From a checkpoint of a small transformer trained on Wikipedia: width 256, learned positions.
Each number is 128 + 24 x the weight over the matrix's rms, rounded and kept within 0 to 255. Layers, rows and columns count from 0.

# layer 2 MLP down (transposed), 768x256, rms 0.141, rows 751-763, columns 128-255
[[131 165 113 120 145  96 167 109 161 165 130 145 129 133  99 122 149  74 128 140 142 174 159 149 129 109 161 131 154 137 128 118 117 108 156 148 151 151 143 146 175  87 141 102 124 140 157 113 120 143 129  84 114 110 149 143 138 154  96 129  88 121 124 126 128 131 145  92 126 120  95 126 113 148 162  84 113 127 100 113 121 119 128 141 107 119 151 104 101  91 149 133 163 116 139 140 122 130 100 103 139 121 127 134 146 156 124 130 112 176 130 109 108 144 102 119 150  99 113 134 158 155  95 141  91 123 124 149]
 [139 116 125 163 116 144 109 119 130 139 135 120 150 117 136 148 113 143 171 161 148 117 111 124 155 108 114 166 147 145 129  98 136 147 135 138 144 117  93 123 143 120 139 116  85 145 103 122 147 134 122  87 120 170 151 151 122 169 125 119  84  88 107 129 178 178 114 135 160 107  86 121 111  63 119 171  72 113 165 144 152 109  75 157 178 129 157 140 134 149 117 127 189 129 125 118 122 182 126 155 172 135 140 146 140  84 102 160 132  90 102 132 111 135 132 134 143 102 126  97 129  99 141  78 148  64 192 146]
 [149 137 166 140 116 124  87 129 143 159 125 118 125 136 103 128  97 125 134 156 119  86 107 123 158 125 119 123 157 127 143 141 157 105 130 137 146 155 146  88 126 160 150 131 134 121 130 132 133 126  86 143 165 140  79 148 121 134 129 143 141 119 123 139 113 114 117 128  99 100 122 144 117 135 118 120 143 140 103 172 110  96 136 101 123 160 124 102 115 130 159 122 149 109 165 132 137 114 117 136 135  79 119 154 111 134 132 125 136 161 129 133 127 151 128 127 145 146 160 147 113 137 151 108 118 111  96 158]
 [139 112 131 170  97 145 108 149 162 149  96 150 133 108 123 140 132 100 130 104 149 139 108 105 101 135 132 151  96  82 107  94 158  89 161 121 139 157 113 117 132 117 122 148  97 135 154 140 133 125 141 147 169 139 156 118 111 128 112 137 119 131 104 136 154 139 169 133 100 139 134 169 132  98 127 147 141 159 150 136 152 158 140 103 162  98 108 117 133 161 111 135 101 135 121 134 132 130 111 146 136 121  85 129 118 119 111 132 159 112 107  89 200 122 126 135 137 128 186 107 142 131 130 128 124 140 121 116]
 [104 117 174 114  91 122 138  90  85 166 104 131 161 139 143 130 129  92 123 139 168 123 134 105 136 133 132  97 124 151 114 135 129 136 113 139 120 129 126 105 101 137 100 129 134 136 136 141 146 145  91 107 114 115 156 140 136 111 154 159  86 148 134 143 114 120  77 149  99  79 136 131 176 126 128 125 107 154 123  91 130 151  89 156  92 118 135  84 129 142  75 134  96  67 150 162 160 160 151 141 133 169  73 107 120 102 126 121 140 110 108 121 116 107  93 140 129 165 119 147 120 106 112  95  42  94 105 149]
 [118  77 191 168 170 170 187 158  64 105 155 138 128  94 139 174 112 151 148 157 115 126 107  99  91 136 112  84 136 145 163 176 153 130 126 161 101 195 118 175 117 134 123  73  97 148 149  97  90 190  66 164 128 181 122 172  71 128  71 121 198 103 110  80 147  98 115 178 147 123 117  91 134 179 117 118 106 111 155 114 152 132 104 108  98  99 162 129 117 133  83 147 165 188 184 169 116  99 106 106 153 146 129 129 147  89 124 125 146 140  95 113 123  66 127  97 179 175 154 165  90  64  38 136  96 155 163 134]
 [134 128  97 124 154 148 133 142 137 146 150 130 147 148 122 139 132 143 130 120 120 158 135 156 140 147 117 123 111  99 134 146 103 157 170 108 138 137 117 127 148 113 149  97 145 130 120 126 128 157 121 110 116 157 137  99 130 139 123 125 131 162 137 109 126 131 129  92 138 125 138 118 112 144 177 123 125 116 111 105 151 100 133 135 106 109 134 137 136 125 137 121 140  93  99 136 153 127 100 102 140 131 126 105 141  98 122 122 121 166 120 140 152 143 128 137 139 121 127 131 131 166 140 136 120 144 156 111]
 [ 79 112 127 154 139 127 175 140 123 164  98 141  98  66 183 120 110 133  97 131 123 126 132 110  80 146 105 155 124  87 100 150 130 137 136 118 160 103 112 119 152 123 119 171 148 153 100 108 135 115 119 125 163 141 130 156 182 117 144 127 125  99 147 126 156 123 102 137 109  94 136 134 120 159 143  94 150 124 119 144 121 121 119 128 104 104 113 174  91 100 120 118 140 110 148 127 107 136 117  82 161 145 116 124 125 119  87 152 127 156 134  54 113 137 144 121  86 143 168 117 140 105 129 128 131 137 135 131]
 [155 108 109 117  83 145 155 151 125 139 119 130 135 148 139  95 157 173 139 138  93  87 125 107 140 159  93 175 108 126 164  99 204 143 118 162 133 111  81 106 108 107 155 169 131 103 125 137 134 129  75  84 120 140 114 132 100 130 154 106 180 115  72 139  91 128  95  99 141 118 150 150 142 125 141 114 107 149 155 127 122 167 114 136 123 145 139 143 116 178 135 162 149 144 101 112  99  94 118 134 154  88 128 142 132 163 109 156 147 125 131 158 121 141 124  92 120 145 132 140 153 118 118 106 175 104 126 152]
 [145 129 118 130 132 107 135 109 152  72  91 102 154 133 144 107 134 100 134  90  96 126 115 102 135  99  78 125  76 137 104 121 129  92 148 129 113 152 170 140 122 174 115 139  91 112  59 135 118 125 117 116 150 108 127 108 142 159 131  96 130 141 106 125 125 144 177 119  53  95 112 105 142 143 109 128 149 156 121 154 103  63 141 113 111 121 124 186 147 124  97 120 169  86 159 140 131  87 137 152 121 124 107 142 143 142 101 184  74 102 155  90  94  98 115 166 115 138 166 132 150 142 102 125 109 131 102 162]
 [147 122 172  91  94 127  95  95 109 132 143 134 163 129 126 121 157 103 122  96 123 116 118 112 148 149 137 154 103 103 126 103 127 123 125  82 176 150 123 150 159 128 105 120 121 168 129 141  82 109 132 109 132 161 128 111 135 146 105 157 102 107 130 161 122 137 162 129  92 160 125 148 124 100 154 172 144 127 103 155 149 138  76 134 104 105 139 124 175 101 105 158 131 137 125 143 162 130 118 118 148 113 136 161 115 171 113 140 154 132 142 133 112 175 125 124 134 141 121 113  78  81 107 153 131 139 147 150]
 [115 127 136 137 147 110 144 135 141 136 157 164 154 148 118 131 146 166 136 129 128  79  82  91 127  88 169 156  75 129 119 132  83 127 154 115 149 160 133 127 131  99 138  94 111 124 154 120 161 137 148 137 161 123 105 148 124 119  99 152 115 103 110  92 110 150  96 102 135 139  68 128 137  88  65 102 116 125  85  86 123 171 174  89 132 153 113 167 123 147 135 109 111  70 121 169 113 153 149 135 138  98 153 122 150  40 121 133 101 143 167 161  94 121  92 159  93 132 170 117 124 129 140 154 116 150 149 155]
 [151 120 140 110 106 118  99 137 192 152 104 120 122  90 143 139 157 162 122 120 139 124 103 138 147 146 124 140  98 110 109 147 146 137 122  94  96 121 113 140 108 164 140 140 128  98 139 112 146 114 118 109 142 159 129 139 125 122 108 121 156 115 112 157 178 164 151 123 123 139 115 113 131 126 117 151 106 117 131 121 173 166  96 128 171 118 118 160 153 122  95 118 125  94 143 107 125 146 124 132 150 123 134  91 157 140 140 123 130 116 129 147 113  88 112 136  94  82 141 150 115 162 112 105 116  65 139 152]]
# layer 2 MLP up, 768x256, rms 0.154, rows 752-763, columns 128-255
[[136 138 115 135 132 125 132 134 161 137 138 120 172 127 150 130  96 152 150 142 136  83 113 126 111  92 122 148 108 152 126 134 129 156 127 111 135 121 154 114 149 122 148 127 133 130 128 109 141 139 136 100  99 121 113 154 123 141 136 132 116 114  82 139 166 162 133 171 130 127 142 107 118  98 149 152 133 116 151 141 159 118 143 126 151 182 108 145 126  88 154 136 162 150 170 115 135 166 147 135 102 124 113 122 121 108 123 130 140 108 126  99 153 141 107 113 132 132 104 145 105 128 131 112 195  79 143 127]
 [138 136 133 180 112 124  95 140 151 154 160 103 125 136  93 129 103 129 168 127 121 112 147 152 124 132 112 140 139 132 146 114 116 150 125 128 142 154 140 107  91 141 137  70 127 129 142 117 124 115 112 136 130 115 105 136 116 139 130 146 155 126 110 130 126 104 145 138 131 131 121 142 116 117 133 153 139 151 123 141 141  99 134 137 114 148 123  94  96 140 129 130 125 143 146 124 157 128  99 122 118 105 117 147 138 167 103 136 154 155 113 116 118 134 109 112 147 141 136 151 150 115 110 119 119 142 117 122]
 [148 132 126 157 124 131  99 118 165 107 128 121 117 129 145 116 134  99 117 105 117 128 105 104 112 128 127 165 108  97 125 132 155 119 122 148 136 163 114 120 105 126 117 123 130 140 143 134 139 146 132 166 151 121 132 119 108 139 118 137 138 120 130 137 134 127 147 133 118 135 133 124 144 119 148 119 142 143 130 121 137 156 149 112 117 125  97 129 130 140 151 129 126 123 117 126 143 126 114 145 137 140 123 126 146 111 111 127 110 132 125 120 162 140 150 122 120 131 160 132 130 136 131 134 134 113 116 130]
 [158 138  35 171 154 132 105 155 182  96 169 142 101 133  77  73 130 179 111 108  72 114 124 168 136 104 127 175 130 117 151 119 109 111 161  97 140 143 144 152 188 126 162 133 105 101 103 117  98  99 162 147 150 151  76 128 120 166  87  82 155  73 131  71 149 111 192 106 157 171 105 128  87 132 112 128 139  54 106 176 121 103 172 136 178 158 114 179 130 108 151 116 153 205  84 103  83  58 110 134 113  55 190 160 106 144 120 163 109 133 162 128 160 144 154 101 147  71 118 117 147 132 153 159 198 126 144 105]
 [135  76 124 134 160 161 199 138  81 109 153 158  81 117 134 132 137 101 165 154 143 119 139 101 123  60 128  58 122 115 157 153 147 107 132 132 136 108 121 212 171 118 122 119 138 115 164 150 103 165 124 150 175 145 158 134 175 103 138 160  73  92  95  61 153 138  59 182  99 137 119 103 119 170  72 166 111 111  96 162 154 188  78 155 127 153 150 135 128  99 121 131 161 168 161 149 136 105 170  97 159 136 136 134 139  96 135 133 116 129 125 168  77  91 151  91 108 137 107 148  70 102 101 141 160 173 126 144]
 [146 142 137 118 146 165 137 127 146 147 151 132 150 129 115 159 128 146 127 116 107 133 145 143 154 142 127 119 130 127 125 129 125 154 159 125 114 137 128 121 168 119 137 121 126 137 130 122 147 141 109 134 126 140 142  79 138 145 132 116 132 132 159 146 122 116 114 112 122 111 125 145 130 129 147 130 129  91 121 117 151 131 137 126 116 108 130 142 140 116 112 119 133 112 117 127 152 120 122 112 147 135 141 130 145 122 138 122 153 151 116 152 137 152 109 137 139 117 124 129 132 138 142 122 107 116 155 125]
 [175 140 151  99 131 150  92 118 138  95 158 113 154 180  88 139 144 129 189 105 129 141  94 166 187 132 143 109 150 156 133 120 160 121 118 128  94 138 146 138 125 149 152  97  96 131 139 138  99 141 137 134 106  98 157 139  61 155 129 140 131 168 111 123 127 162 138  96 132 156  99 153 106 112  91 155  90 142 139 115 145 125 141  98 163 166 148  93 208 133 143 140 125 152 100 135 148 129 160 176  96 115 149 131 117 125 168 128 120  93 145 205 123 110 105 152 155 127 114 130  98 122 151 119 138 126 114 119]
 [ 92 153 137 136 183 134  76 120 127 115 114 139 107 135 122 154 121  89 105 132 183 199 160 114 108  76 187  76 106 129  94 173  48 143 116 105 130 144 170 149 165 134 106 108 134 159 125 120 118 128 168 176 135 107 161  95 154 111  94 138  65 135 189 128 169 109 127 164 112 139 128 107  96 139 121 162 155  80  82 145 134 106 163  98 128 125  93 144 153  46 148 108 101 127 157 129 151 179 154 119 115 196 132  83 119 116 172  92  87 111 140  90 153 118 129 184 119 108 127 132 116 168 130 160  78 155 125 102]
 [108 112 154 113 121 124 108 153 118 169 134 160 107 143 109 157 104 151 130 148 141 121 134 144 102 149 136 129 184 128 135 149 159 146  99 134 133  62 100 132 110  83 111 112 143 146 166 126 119 145 126 145  81 129 139 151 105  98 136 157 121 118 146 136 105 149  84 113 203 134 135 127 105 118 131  95 102 101 137  89 158 176 122 138 111 145 141 109 106 152 150 128  87 175  85 124 116 161 124 101 149 130 122 142 106 122 133  89 160 164  92 138 151 160 133  82 119 118  81  98 124  97 165 115 127 117 169  90]
 [141 110 164 136 104 150 123 126 131 125 126 109 126 125 128 117 112 138 139 117 146 126 138 116 126 147 145 152  69 159 140 138 118 141 119 125 128 147 140 124 162 143 155 139 106 105 119 144 129 157 101 126 135 157 105 140 129 149 133 159 100 125 107 123 125 140 168 122 148 140 136 153 125 102 108 129 141  98  98 121 172 141 129  93  84 146 136  95 123 114 163  86 134 133 162 123 142 124 130 143 118 129 111 130 123 159 102 155 142 147 125 120 139 110 128 118 119 140 136 139 107 138 129 180 138 119 167 128]
 [126 122 122 144 143 103 125 102 145 154 138 179 131 131 123 147 123 162 120 120 102  88  95  90 163 124 173 159  87 117 141 139 103 125 137 133 135 157 126 120 132 113 150 114 103 120 159 160 139 135 147 160 173 137 107 157 153 129 118 141 104 133  85 145  98 149 131 121 163 145 110 133 149  88 107  71 126 120  92 130 146 163 160  93 130 160 108 142 130 140 130 105 139 126 130 150 107 151 108 135 126 110 150 104 140  55 133 120 115 153 173 123 107 111 127 162  82 124 136 115 105 129 133 153 101 159 132 150]
 [ 95 128  91 141 139 126 155 121  66 113 186 160 126 171 108 113  89 104 159 142 132 135 139 120  99 109 113 134 137 139 168  85 120 122 132 178 125 123 146 101 104  93 111 110 112 148 116 171 109 139 157 154 104 101 124 128 158 159 150 129 111 157 166 109  88 105 107 152 147 109 130 162 128 147 175  94 135 143 103 157  93  69 169 125  92 147 133 117  88 155 162 139 126 165 130 162 152 105 132 134 114 123 134 168 114 104 111 118 131 167 138  83 144 187 157 122 169 189 115 121 147  95 129 159 132 169 123 110]]